Weights of a small GPT-style language model, trained from scratch on English Wikipedia: an embedding shortcut, skips across layers.
Each number is 128 + 24 x the weight over the matrix's rms, rounded and kept within 0 to 255. Layers, rows and columns count from 0. Numbers have three digits each.

# layer 6 MLP down (transposed), 960x160, rms 0.0886, rows 692-858, columns 0-39
052111126102130133067075138079120133090115133120203112116117170117144115138155126131087139122125106097170123124110151153
133110142114163136136216143143160118198095137158150144120147101158089145120133128119157172160140121119090116111146101080
123119122111117155115142144135127148143125090130128136086130160155083104114123156171143101176104146100126140151180114151
140142147150147133099096185109148130165141164129121135149046128141092148102118136133165117144120085102158111106146129135
121122093116117134105118160165128127129075135153155124114110136080157107149149086157139147121163139169124122123114125149
145151115123131108122198097130120102145120115146086138141099127133115117122109091110098102103144137101157088122082121126
029123149148104068110123191129145119130114102138135067151176123124137147070154129118146127158117111117115103104121121099
169135107140139124174122137091122099140084170140135117101133092159117111130165141180130118152144137142110115098141174084
142089119140141047142106148123128088110134105135112116147158145087142127118082158125130137149147108139094125145169129141
185129154146158144145095157106146154148151175138126144126094145161146118169120130124108155159138113116100186124138118127
114105108077106140120124123158159125148093136120142122133088120102123112146121155123117140176118123131115084083117144158
176159138079158132172158161176148177143093082110111152127167160132161159142129107128133115115120121089133106125098154126
087112118153144162134103138105083120143154168148102153134130151078088148111115097131088155139147129140127155094132100118
120113114099134117176083124059121129111160161105164140133093129097122135123188137160166096098104119140135069148137112136
120131127122153112136142115174186092072101125110151164124158097115126120115138131144104126183146103123123098104096159148
140179105091134131082140112182116139111068138159104112148169107149123138100132141139114084127123128106135139160144098142
112131140145122162125100100164136104145100131116109161122154114079121117117116124180142121096104132164153098142095171105
126170135093173129138190140124107132073106110132124136122171152104133176179109142194142167136079100120120136135119141133
124079140139102066127112124182148097122089174136154121126092094106168100128162159149112126127134125121112135106114137148
115153137149119100130141078125106123144126161131172127137111093132172113147143097129139117134147124135135181079138159121
087097147105147160153099125129126125139089099134134129125133129103155093132136113114130109128135127085150105128145126118
059095098143162137138152157161150159100124148153118097085142157111116116128106125117095127156157114151154137158098127116
139180113121149119182065171084127110121132177160098175146108113128136108152145144111083132109156138157139138134084088126
130131107145090104096229077085121112111121136147094098134136147111124122118092136128203160137093083139116127122171139125
094099140144151104180118148113188135144092103106135136142124099146131120115147103136112163093151109142126133081120138144
149133138170139114147116148133184126110109116132145149127152089077143095083110094142139141128106087119134149157163131112
143187183125119121118094101158147124111122128079163134104113119167098152116117106085127137106154168117140145161141086101
109192160128139113148174134106132130139116109141146135123139105137106148125120151130159133061102157133171119153107148138
134106114079133138131199108165155115164135125105165118171121150134153137111138113131167131113156128094145142117142145122
129095137176105117132156093106092118133120110129138106115126131102144143084151122114116120134145157134111168139118130166
147169102112089100124246131110140140130111099132174117112152123165115103137123167152095088081132115153135131120175141069
164134137112098146139127138158107116130132110173136121124109079167118102154097113146095167135093134136121144145167095077
173148175147125159132144104146175133128147138089183139189141115114147116161107105106134115118121113142175113181132134138
123119082113122143123178167159113153117155121109122154091147154142113141150132146157130093121125132166099152085099157149
160134101133104123171087136156142109144114104151135108135122113140105142159102096114158142072130099128139125169139118088
215169124142122184140136141085127101105113148131147168100105176156126141154113124122114128094165120121154111113129126138
121086127135164136077106085124077058140114130168092123150153147104132143157139123149122127169095143129056139098173098100
105141133143163110143166133125154101130094137134145155130167134111116112130118107161149106156099156134129195158150130136
096071099103078116173115110143168137164132082127102135071157111117128125092101105206173113116157158162148114116121135142
087131154064113149091153153125126111150136098121164134158153142132215142167148140138128091099123109147143158121135090162
175155091120138135137163138114146151148137171135122143134144100119167148113177163155129135178127154120122149157141115174
107166121120150148153093169114109058114105088164136103085120114120116122112126161114085109106136128136108104131094125149
108112171132139139097115087129131119133150102127142158154113168108150130132133156140087113179123133129162100148124140111
126146131103129099113136125152149123115146133137152121141109157126132095137139128071094102147091169103135157110152119147
116130136138097151126096142121171111149073161136165159127143093117137151103146146150105125142140150170102152136103065109
118152122104137126163158141093115087089160126139110111167115125151142127142142150145107140141153146110135133138132122114
140129119203107123128116134119138133102249112133111144127118122073122116165145106130101138138131107067117108092112126126
119151144131144091181229132124130122147170139112160115144130130116064145110147158144136167097119135087110134151125142125
137133136156113106164167122143115140085102145125090123181164107154086143113136114181148156098121125134148131158136160122
132125133154143136168090131086101130126093122127156120121100107144149134111146141143120141118166147198139141142140117096
134127144145134066178099159144124148125109103137112130099153142126098111098156130117118137167120105072107192134085109113
159161126135142093131046158123091128080101114089151134100140157098190126140111133136146142086152160120159146118146110154
091143139204109084154161124122199139117136111144162133131158123114159126149105108158090098164123150127130111139129127153
133110147110118090118215168153110134139122110128123137115121126147104139118196094090155100140128116123157130092107113120
085088099122164168087062149138150095114138130076140128090126153147112129098159144161127086141162057146112102128160110112
126078175123113133147128057113089116138117055134099146119117127119094161118100104200123140137095146126092116132130098159
025110092144072090168168152125136108158145119118131114099135140120120124140146128171143097118144072154105134119130130128
096095124097122128183151175141105132092137117125140143140126165122086160127131129105139167139114134158119136093127151133
210146119160102183060156093079080164130150165113126116133138145122136151131087142133149142155126113128170156140117137090
101127113101133124136130153126085130140086098153141161137165156110090146141091135161171148155121150111132137152116135138
130131141090099110102150090137146094105161142069180152095140124120096135164134150121097116144119105129117133157099127137
095143169132085119168108142077134142116118119155113146149126096156140145104138149138121165119101122136145153114119198082
192157161092112110077122107110120137167128139124117123137116136112105130116092181092140104116150136123125131138112153126
101137147091149104141154136124136126163141098064163107139130135139146099127121132122117110132122100156121180137114138119
142118119113070137114174090127130131145181119125168131124088132120111099139167089095137165111108120120131134121178127127
148122162158114102135158163133130140168104118148084157135183144099112131137090144095138096111128118128147151080165105122
120121102087114139113148108101141044129146166110149077131144138106132164168103148104147100123111146135150113152120166110
108086111147130082199127144133150119117127155110121122129154147085147130117107146122130094174112114138108147121130098146
153114118119099087129169142137127152183134166101140127138170181145096125144107100144087161132159088118101150134109179122
155105167172112170103114103151093133119134143098140087126105094113116148137122053111174127151113155117133110081120110126
155171147110108124095116119094110170183174108162143168123154119158127118148133116128165124142137141121115135159155156141
117136102139144072157144138149163158075139097136114146142113145150158131123149116114119139122190117130113109116125148136
180149129169151100140147097148133175143123105098090092141111181116090104133144162086122125130086137108118139159104108111
091162130161128107132185121175096087132109098150166133089139107119132117113168068160144129168122137144125114102115130153
104112129120116188082098125128121157119144118151109138114134101124080133143130126092126131178110114155157140125131122149
105113117162090075169159173105134139111115112144148175094167080134139131154139134154127182132134137153145156149135110119
086112133095098098168182114116135136127112108107111140111118154107147133144167176129093156152088130102108134142191100141
107104153145110141147114166147103092129112140117106148120135136118092113112148143108148109167095142123148142142117130098
093130090097123125128181161133129100108100149097156136132139132123146136149141186140124171116149151124147119114123105101
137190106115129128158148102128121147064104124105175133147121123118112115123161136138105149127135117134149133127102123106
141115133126154135101159135104117102156171131123139150141145138141137163137127113141109137123093104074152122101137138125
145154121173121103140129109116108097109133136096089152125082165146128104100094129125100107114092124127137114126141107130
118132119171098140159181097139066161145171136124082106145118102118152131143119119121139125155122105149129136110165102124
122121146161095110121175157179132167146142136158137088137145093142130136125151115112092143141141161134130112141127106091
113092155126112068174123159161149142146126097144149125109081114145148142134133137124134122103160089197147130121124133154
073111121143133120121095140117175121131125165133125154122128113108106156169086137153127159138145127127128159140170110124
141084115117162141119090152136164141155101124115096147139101135117104113136084133164151071176129146092099160096095104141
129144143102129146130111156131168155130127164083115145117110149105164102166102139106100097164106144178120097111149115155
199122144125115116121128118154096104039202139139162170153133133100099141138123073113092150110116134139162133149144127118
116127194117227065114095127122133130116147133139151110130088134088133130188138123134140149152147072141102121141115150078
101150111154127136110108145135104138112119163169120126098155103132161115111201131115121153111126132109090146111090114132
136157146114120104151142142148136142144105097134133079151155144107140089117117157106195139152149141151180126127109093150
131105136142138159103092123115092146131112137125133125089142156151144123141109113144135147097137135127162069112098139163
129121108140116109139106150109157151137114131136120153138125106121117152155147125120133190124106134156124087120118141090
110115126157152118164131170128137122120108102130133143119160073178133147110164136133114131112136094154119127120093117108
125148080116081133149080114096167105148128133140147165131110115129106125100109148151108094150135124122147150148119121151
090163130118105115140142143183160156078115101163116117150108170142144120088151134107114077140131121087105141130136137126
115120117143191125106120109126064089105129136116150156209126110130143116108163115104140168141133120154118129115167153094
105142082111141090165104161127160152177114136127122094098121125111180156163135123111126140129099201132125126153138171152
135132126115126171116162138176120109114147163127158076153170126155107129174127127132109134159136172112163120105163161142
095079152134110140159192171140121102100111123097117128132134152081146152115130126137124145125154154140135114133141142099
131056124117160113163107143152151152135162111105099150164135126166106125120185127121124138099126102101144120182116117134
130133126112113109119178118153183125117099138098135105127167084151128101144112129117142179161122116134146200138122086144
078099106138124111142173129175154110116124123105146119146101159097113123101088149137084129151170120144150160129086131113
171103156138101155105188116146114116101132121131133138080152116117142190123131148146127113115118115111119111134117166091
123174115158157085183161131114118107133113175095162108096115101086133106130143134120115111124073146136106104119135128139
114138141115171140129123150140118137110175102133144126110104100188118164105129134144123137134099091122206152080151137157
160070137107131172097099167128152092161141093128125102132146153127174111146126159141130110114121116114134114120112183100
196142145117130127141218117126123132123118126122114140130149113143148108115120118129128099108112116122135115137095147133
166149159119152143104134125094141141121146135106114148121141125149104098121113105156123141074143151158144135112152109127
068080113111144115141039119132175122113120133121100113095152143141099129098144093142099122151129136121156125175131134115
078121156161113129151133127092131127154128101167125081136147132126132150158120157127146152140144107143113093108152123076
138101159153147103069104111118133133121125137142130140088100104145096122102136122104119120095122115132101126131089142130
204168136128082098187151159112179135137110153126103145134106096118128113140110111143137114099134131140158140129126134106
133096137152141109131149107112111158101117139111117122177149115138167118144115127132116121129128117108127103144126097115
132155155137135138170200133112150081091107134146117095118123170111142146176140103155113187136128154122106114134153147076
090111117136120136108125130075103182117159174149148080146100139106104085103144088117110163096121149158070109083111112155
086085101111067093178144111152197090122167130093124083120115132128121131157164124129135144154127110107146113107116147089
136118105150117110108123141112148137187141136109135107149123113101115133116134112138112136123100107101106100140129163118
173136143126114118146236133106142141134099112122112133100124145106148141131085151141125139126136120120094097132130134124
143104087119160145117106120130156105158118120103126096145127103104122117122076119153116145161130142142152186128140096110
059124092141128183082126137090080114149089104108156129129100139163118163159081142069088082154128130127124156125139109124
103109075121130125108115144124146112110150112113127181146174152098128146159131139139129113156135097150084153091162124136
138175098109107086180099106186128140123134105146128159196129105194141146132154144146145142125122103168131132142083124138
133095106120155140162067098129097116127137136110159112134190121154140151135183140153096195130115106120098112091145159173
136095119141120098145135145087097150136121090124116131130145123149117137124149147114119155135138160169126119120116137145
132103121117109085134120148163149114088105128118124101116132121118141130134137114124141132139095097181122077155137085076
129186113150140060127115159129181137143114127147118115119161143109092115129115115060114100098107142130149095129081152107
134110124112148175144143132161135139130083124135145166137151161122139132115139155138116131125117124137164111155125106164
103113101153136107138137107143127126135119110117117130151128140140131103139139157165097149148148109112113134161086134092
056107118140112158158135094130139153145159148165124132140112166126104110151142108149099124096130095144100132104143125150
150106150100121093132131136140151116124180115082133168134143123147108127111151087176141148120117103094167128138140115117
113104140163123130127113144155105090116131150091181114124132153118139105093163135089110132110087132115164130179174068151
142143124132150094151120126115140111114130125128115144150096094139188150087085122105109139151165152157134132080113152135
166100133134126151081193096151107132143133126123137098107142125113139113137106109136112139146100115121118127107108127093
125070145124168100174180143150133093137091114125105163140099119124123111095133103165115115148175105124126115161112124108
090074090121101105127137113128157133126137089150124082080125105106094104091131127157093115155146129137146133159154177151
112153121118158133143196168087175150117113107145117131118147123107124132141110138120110131130152106154132085137135142103
182144116100137123134114104108087115131117150123146137128126147141132119104095133121123166141126151158122161140134132130
172140143124137144096080108182145110136152127169122097130139131153104146163095120127109099121119131154087111114137154094
109149064129098112155064143103108142121149103162118139131145112164116133082152140170112150100094141162148107121118124072
073115117118183132139168128136141108153111114087127109143116094080100132119105119122140170159117159140125104103107139129
105125147136093065174118158151117143124099120134131110141159114163124083152173105122134173140140148158099129156124144115
086066100138090190108124107106107086125116105115091136150120086117090159124130111096134110107117161130110144110154111117
136108127134142132088097181113114109120116108102093086179152145152106139123105140151182144147111141153100126134140103144
186180127084144142109132148160077085164112116117092111154126147111108153135109136126151140144105096143138120119087159079
155141127087146111127180138153195177131093167164135128149133157088168133139085140121150097143131139163107083151149127138
155155114155128090093162109128170118110141114130119102096094143143103152075120146123096126136125127107134131146122159105
120138111111151091179105114110118101119164160103070138141155100185104152130109119145122147125121149131127102084135125126
102129132117119145074162127104137161090123128143109140130090127139135156094172131139140131142118178124098142130139140162
121141091097146156105150108137116132128136146131120117138130153125116131135141150107115126166100132146109155152140114129
133129141138134163131111103140127113119130124152135123117114068134169113124079140112108102159092092111130111125089137098
113119089127138118156146153118151124143138119116140151121142160150129132130119165169160101167113131086140145130155134141
107147107159139127160104162161147113143072131104149138117141121139146133102117138138099106151161126132161121128139103065
142135126107101091085135091141081152142141094167121136121129149123171166175096108132088146123110104118170100117123162140
118090129107102088114190131102164124099114139127132174094144168174112141137107143131098141120145143116119178167120156169
101094125116136146081115083129097138106129172131115143150127124087130137073117138132097129120093127138131099132116145107
100182121141128148113180122142147111118145123160089146140117143151082148152142137151104113131144119144103136134166149147
118115162130137131112106118147139168158169127099098138149151125098114131139130119138159161087077108118101087151173136139
159125187117151156112076154145119090123116098116094136168120135054083133135145147083094115175138106109144141138127154095
144142135171116145117228137153118122114152123118092103111116133092134148121114124125089145135135107148159139123186125130
122131111119116122144146097108159125130101109099126126114110097115123139146119132158141158107166130088116123125120087117
128088129155135100126157138109144085136116165110123121101117137150130079179123140103115102119127105173122171099177111113
110077160160098108151152159106159091141122099138185116134156109125127141145156148128142115121176130125126150140125105132
153125135062119087109218104145142091138105136141127113104124119117149125100123143117126140121159126139113166160146095140
107143113091142163135070148138123150147131120123130146107152118112132112182112124184178152156156077167120136100093132141
143120128175114119099200102114134094149173176151153116150131141120152124097167130133110143104129132124148151126138140149
# layer 6 MLP up, 960x160, rms 0.154, rows 693-859, columns 0-39
156131079125124108137091152153125069143116096116156156156143137138113101114127151163173163142103115111128128106141167119
133117133135141128111144171140168161158139130129156122117101149154117094144152145139144118118122132117067095121140127133
128165164152144145166143114113112115114131118138144142171100156132146108120109144137139077135148117139136111070115098106
092113115119142111152154123128170138118154124131139081136163156110112141150149121175179115161140135174124138160159115119
136116104123103131164141115103090112145125154141104139130129124134128108144142148163125126152151135146129095121141111096
125150125087076138105128137117144127105128106166141071128150127138115169101170105123122119151164088135079153116111116114
113076130125121169127133145061144140121165132132108135093095155122115049161118136118124110107090134141125139112150151118
147114136137123131162168132165135127135123130144127123174104134079081157086124134133074152127146097120114135109182115133
151141103097119128084106112086121140105127135102159132141135177110126128147117072155124148110126125114138107127156149145
147141132128165096158181144127121111173160161145162140096165125087126115122079152142129136097158136159098106162144120144
145129124156152097146130119125122127137119110167093177104166147113149093158134088142117116154141099105148117125100104094
085130113107134131133160125159169110135157142125140114135119136140131104120098112124145145122104098138101139087128134098
152116116123156116130094138140131152100130143137176143139138130126147134155127113134094134151135141113088102119145148211
167146120120102120141127135129130068120125161083137131156146105165069063117131163189143143112141113122115098105146133164
110084154115157105129133124111123113139124114151158132155079138096133105121134140108075163134152156116114087124112135145
140094132126087138122123126123148154152136170148138125148064112118138085101130109128090175108135104127150155095145135161
115108143122142106130113117153115167132110093089132163086130137097092132139109141128127109128143123145127114129107125125
124158092136072142126133145152115112115121162116127143123093141093106118117109153135104095127124107121104190177157179155
124152110121150070137107097115114180170123159148156150175125086136103123131111121094140098123126111124150166118095155102
142129129101110173119173125145117164147108125144145112142142105145098086095165134103133117126109183158162133141147110139
097113097095135140129172157092126174148094150072124119064125150110113124139107136147083087127126091132160148160160151152
125148172110113097094151071152157144159160079143129148124157162128118121103129145118134144128100155131105092109159122105
136100123119153120173135099162181109156167095127154178131070143138086128116136128116125173132105150144173118105124109083
152106137105193116074155139129122172100086150130121125124091070159147141106128141109133099140143115120147099130167130148
099072146087118131134139109125105095119142138121142113101098103178061097163103071109098124108165124149074087121124084111
148095138150089136153099119101120112155153131133147110160112145136088148149123137120160128084123171108087159131125149146
140145128096146129137124113114116099098115137102131083139090135139140121126137123116132161123111107182166118083090139140
133104116080134133123123096131105144161150134124167088113145107153171152158140130126146129122136099163121113124137086138
091163120131118105122192125160136098128084126109126097117120138101102137133102069156135117151145171137109151144119133128
081078102097151128168112132159107146124118142104141141130143131155142095102136139127168104123097134153144138145122172145
139135146137107101171086144111092092115171092181198143148132068125100087108123104076147168083090141125079164126093181084
104106127134123105130133122133158118097093141104161076139157126121173089112068143114104127179166102111101102104159141139
159192110145164118120133139141129119104150153092153103133120143143114101135166098174091120088104134132095154101127144133
130137130137129076133117160117145107153117097155151110110143141121107158141123112156160114124127150149129103139170181135
162178136117176153145181162091153120091080138138173117114129108142118143151097101142113134155141146129109155132145143101
112098146143127147138126134168117138087134148156150148131115118123144141106118098152109150156122091160078134090176134147
132058096109142105151152165148121116166107133077135124094112173178090178096109137141118099120137138134087102147167110119
113091156109129122136150114095125102133091162160079138115118112161149168117072084116136163117152193151126131133072102166
147136087108110127147134175121125119110088105156086113147076120057129079106166084133164127149122111155127131128127126137
124094093121153082156092167150154125104154088111118121135096146134116140123133161141127170094113091106197125137169121132
126117164113153092116120117150094135165107115118153115118139089133095098127085149144120109136121121123148127146126150141
070169124117085180123142114098124134156119113134171113163131066110115098161161165119120133158107147086144165078137102109
106120122097179156129163134134163149167126134122131163068145112116137155160138065068112096118082108155120099154120120101
133123130113134160112146199164111167132187110153149093110087168154085118097161115114102148127117106107094161082160179104
128132106123105145062133106127136140146150106146155164104114109128134112093141120139137101165130091131134140114135116130
152137098124120103160144159147140155113224120131132158159107141097116120123166091124132107080143114129147134105125189155
114154129144141133111147190133147131162175147124130171130129110092115119134113096133149137138115090139141099104139115126
136124073116157086120117157122117133115146139116135145171113096125120106110136117147135138164125130098157123142121166125
103150142142115176174136160108145135107110135135108120030131095098165067129142118116160112140153148160127139167185174106
145137100102126120134115138146123160149095200143101123090127089130128173121129132159145157121117135161146152152131159135
140096109126147148098085147093169164116093108079103095098111102126138107137122128136116096141105129117134130109143115150
122144134156101080114121153116101130133106109127111105114136119130135094145148122154133100104103127128114134141115124159
135092108096153099130147153141123085128096159139107124113110099125109117114160119105156132082126091152126124163115181106
124135156188118107148150112154162115091085147129128114091108089126144150108121143126119103150162080115119109156147124133
088130112178093143124122150177118142112140132124138094180152128164146121134135135094104125094146106131099105134133135126
102141141134137121096127076106136162081139174135115105131085122076128139214155147046083099123125136162153159153135106184
122133137093102125103132146112115128128113156117151112103089146150124158152157131104175110103124154131167141158131129159
116062153121119069169103176167151119123091145096128146147105109122116088147143154124143099141124124126156160121122120137
128129130082099073119169122154162137148117151112120106133137168102105138142113157169118112125087167116147122155122116156
135108121109124121133142133135140119117151172117101158168167110149106091077092155133095097159156170106142111095150115117
109109149132089128189115145076048123138092157097106136131064104140125094119136119109128089123138109148101155115172165119
108119112126126136120119137156149145112168108057109115157158132168116117150159142134160138107154125150129111164135152106
118119123132119103138120122110110123140164091121137147157127117121172136106109090166102096080138114181089143106113120087
136133124096124116120090154121128129123132139119091103110093140077132165096137144101113137160122124075130153154176155160
094126106136115135097126142090155112118121103109125110137124130138107086098149132144142139113143119158105108113119140178
071134111115119127154108101143132151134142070143129111140137076112123096081123141200144135139106098108101098146151138143
114147138153156110143131118108126142117120126104146180174165118149150109099106129080079116093138117163142138185124080140
137110084136136113063131108132149157128098166120130105120147140099138094117141104102138134146102118157143158152109173162
093135093125141087111156144151168150158096144156185135174142094161121162128116096117117079116114133114109157101155154100
109122133116080117123147123137144131100147114094120103113127111102124149154093103103163166140137105118130135165095159088
170155139109083123109149149113104111080162147136151160132101175151135120145161098149128123141154096119139126109108112104
148145120128147118151136079092140112126131168131169145131134167104165073172133124126113132103096116086129116153117145132
120142106115160102111161129094148126131111134109158146161165112126103104110130137132119120094064125166108101082129112129
118133140150153133113104154154145118139085162082137118116125107125166142162117120133153100158087124162123167161194130109
146161152120107135113084129161138161115145099092150124145088102168104123157106095135103182100094095125121144163132123128
087159178110125111121104128108147185134072141163074114094101099129123108170174148136128132168148143119114135133143120098
152157144079120122146121120100099123122087166128127124112113088134131143107104122122185121154115103142139154142131137143
076125128141139092129094126123096142137127128150114082121111159139139152121156108092130087123154158098152123157172115126
079055125126126078126127159120167127147075147078108142101127125149141146196113125123158118129143142139146121120154144148
097157119153180100141158156134138134130112103145152135088100149156114144147111104080135134137105132130134055117131156103
133129147121113118145151110167120091119146131114115138158093119116113112135118149149127121132116133140121073162117153174
139112123145149107130147107143142120119122165087131118140120105129130151140119108155168108132161070151105103124143129091
146148112158156101125134110122136117148125146148124134105112117126152115085157112113099131110109074158078165132171088162
166115104134105113109108117131122104104146160126174127154083103107196183124114077165111108139074125122127134167080095146
136092094132132145142113138175158152172135141143126155124082113098129135140130123115146152077143140122105150135167145126
060147181128144097115129193129119110141140112163146135133104124107109091129097151144137086115158104131122102127128141122
102133141132112120140103102091084161120113115120130155117168115104148102143137061066125099151078147124092097149146167156
127152125106117124114099154121114161177069140102120124096139128117111129134116152133126110138117100119152128100092152140
112142139138150122139127119105123153132087168178154138116133122132174157148133129146122123179117091151139111110130149111
083117100141147102142110142140119115124101137139145108130118118164161165137105154111139112100135148148127129187166059093
081119111119097132128104130102136132125072126159144074162146148127111139112124117136148143145136107177133107120130161147
151145090124151126133104168142117131143119103130157114117134087136154120144131132126119124132125125135146114113127129158
141157088120103131162125124126176085113113116144128114136113113116158066096154110129120174113106179191174078129148121121
141137167128121105107136156144151139142134107142118146071087113153122132112127161126156096142099103132124125109090105129
123133122117121162127122110127132130097140140140092145168147114152127080164134126144137151122126105094161079122130170113
132185073118124105121112112107115139145092138141147144157083134161114126109130134122179148131173120104128138130131091087
104092173157089117113125157120125168133094108120129126136109149090133144154168106160132116101140167124087141153169126117
121133161114125191091101116104151144120125137089129090140093123153194091123144108141159083189127155183117161169184118169
135106097125103135140124157130099121130084141096148133138121141154131140147122116108120135149113110084146121113142126149
143104140104111127103145154130122100145106115129149102138108190105172102103196132120137157104176164151117136100132179141
160091181114166128107172108176119123142106115120135106149142104163142152108126160104173096143125104074125147158121113156
157131136156151120151124124096170119119146153125087069158092086123118107161157043116153171188130146131098185118129107113
137100120147177099158162124155118111150133150139138097102116175091082135148084131159129137103134126122141126156102146111
127110161124130090111155129137139136127095147145143138129104165129106121147135125130127134128142120152109108164128124122
134155113134114115127127101125129101172115192083108157122099102106117133193128157168117087143122158115098178170118125121
101150110109160123170106126144135162154119170130140137130154114132083127146089143111116129162103147154123129111140126160
097112124103123090164091125097121160114165159099144107176122129129126133176133175088134164122094108116099095142109078117
173151127136126153144135115080124103118152159148158140137135123130091103138137139124074141132154089135137119077132169124
118095150129111121107133112160112127172144100140098140146128148116125137091140155087134152123129156113098135151137152121
079074139113079116119133103150114134155149146158131133098131153111140091159146139116094106143152087123156110146129101115
115148159152096125107146138113113102140093122128128097143128125090098123130138135139181093087147131108135102181165134098
138113122124118091141097152107132125127139130143159116110084148120110152104119144140132139111146115175086128135155183097
149124088124114095144090124108143124093164166122133098131071090128134135162099124167134135142092184142147154124125156123
120110088149134059147106147147116113101135114087143149157118152115159148160146151107137132088078095136121129172180116137
144144098111127145089096090171108155137139132107136138121116093149096099077122118139160092158133128100089127131108141156
119156126141062118097124122147137148132121093123142151134120144177164133158143157137107132159122143146053126100125109153
107201143139143134155123122108149090090140100126167145100129084154137141143121151106088163100129120158182143144132154121
109140137153116140130088148125136172147113162140146106141126124130133107106097133097128136108100138128146130100126147141
136141089109127123131169148125101086118122117155102135101121140115128104174109137135099107142140106127142097131121109134
149128107125129122135090169063107121116146137100128127132131116091127107154117117095149141146101123130145192114153143151
141113166097146083142159126153149167098160178149098121115105126110120108098144129173160159102158107111136080116118150117
118164139121139126154153180121147120123136140147108158146149139131157099174137126166147128111139154090120139114108112117
144107119170126140104112102109130132161129149135178165081105092101114129119127169177111103168156123125151161130130100159
086124108130119137122122127111185162152185088106161118170121070089144128089105122147122106121124133146139188123156120127
160144097124153122107159128158103148117122126107147129114120125146090100135133147139150074109149146150126122120121093143
139108063082069111119139154100124146132138123084094131169093108098119096092157152152123118133131112139120087138108147088
159113151133148093133138118091122092174104124129154134153101172100143142118154120150087160087145131106146132130178147126
099129146100128139144131147138090095136129117129131132132109130155113128108127108110109061140124165154139110126114138188
154143075128118157102150122130120154140109183109112116165072137159148101118162155058154121132117130140132087147133151081
119130175102128114132152109172137129118127161105139165110141160154122106164154156088116125153111133107055133160117164154
132109117123075144116167119114153080076168082116159128120122141152120113123137118132145112137147116116086159116150109127
166124140142107124141102112099149118155148138147128081100115127176136143155130102109107122144136165107123117147158135140
106148106135160097124122087157108143125119143117126119132105115143173117092120115107133151088150147140125180123108169126
141125124146161115150139162142131118133139115072113146109113154099101103138149111157112120155193147095139118160149157121
150124098142127127145197125148150117110102142125113118155113114099172088112106127116147095170177106179120112163126116120
156104120116130137125158119151153106150125123136121105136160137122137089098087137164128106098182191105159153115114123098
108105123104162145173131122100122115124105118138113132135184109134128082115118124126150099136123169130092104100127139158
105149133110103112150136140110124108145131124132135161148131131139116098155128116119149127100119148115136123126097133121
092119098120134106173105154118099147150144121127101136129155104178145126135131140161055153135158136138148087138133152113
157123166134078136155103123132103143148095133143136179133130158142069118104095117112116115129150183163147105153122202148
105135116146099091131135116136139128119144131145156128154086143146137113134133148125111132124144125111161163117142147141
147144109123115075129122129158119124118124085083161112163148157096112140153169111134129147125141119146101132171167141180
156189164101130085151129128151127132129136144107158135093107161100148124109119138148149124157133095097121103153113131139
151128190131136124084154123130138158127146148182148111111110106137108144144125142130106107113143117112166101134105102116
101064124145107105135119169161160155149161144161095139155143156141126114125155130131164162107153175108132120154118097138
124117120133134083141104111150159139138166163140137112136163100130162100152128169155188130142100102135157161106134140152
093114107151133057113142144145134112086120128080153151162099118117129121109147129098121112136161106154124121181099149145
122140159107083158105131120142150145112146107153175167160133114109144125116093114125137111138131140164150161126118142133
080108113109146119169149132144137118154111159107170122137170193170123110117116111156100089151102148093123152104154178137
068125104133130119119143130116130134155162190150100121160112144151126123107154138152119075175125150143123097124133147105
127103159139150133146171099113151133152125117143128132090121113140151116080141126101130124096111083145122121127119108113
112115158111074107137153145128128110133123169135108117176140137133115147089125120104171138130096123113106128149116158113
136158100125122144115154157114157124185136144109119129123117156131079117103109129145162128108163124128159102102137105168
118118138113183139105136126087107135101087120095149128085119140139152102146124137122089136159120110058113121121110175099
124106144125159105125142163097134112088138156131122174114134131122145096146145089100127142124115156123112150152136102108
091141117156168141154116181142108098107190140136122118151148147132116167156147138129137147121106138109169133135141158136
126135150108141119122154144118120113133154160185144134165100090188095096132121143117087113147144161077132098131096118151
134119108106177118110140103172115148148127130135124107077135125099144147130137071119102083103163134120151081155151137110
152180151161175158126072127133143145144136148099145116110152141124131121135110173123132116189134135147089138131135152113
152103112132147099150151097135147156127128126130144142119112115116122115123135104163148107134137111163114142113148117143
117101117146132119136154100152128134122092121137107157121070116139099134153159147111139115128138148106106092118096154122
100114103071122117133106110104139180163180153159118158090180108160143109137127161132130114132137140117109142161124154101
112104152129114081164141146094151140100111161133125126132115128114152135160175161078164118091142120152144166101120108133
194130121123089151134095111115164111129193183138127134090126131103145095137149116112168143118151091142112135101165114158
099094130119111143113090141063153134101140139113103134122102081138133109137108171117123108149117104126104088128139142173
078101091152145076136129153132139138159118105107135133136120119143182084149114122144144095139139157148138174154117161150
118140110136127152173165142138135107136115152159102088130081140085120103103163177069128090096137138123164112111127158119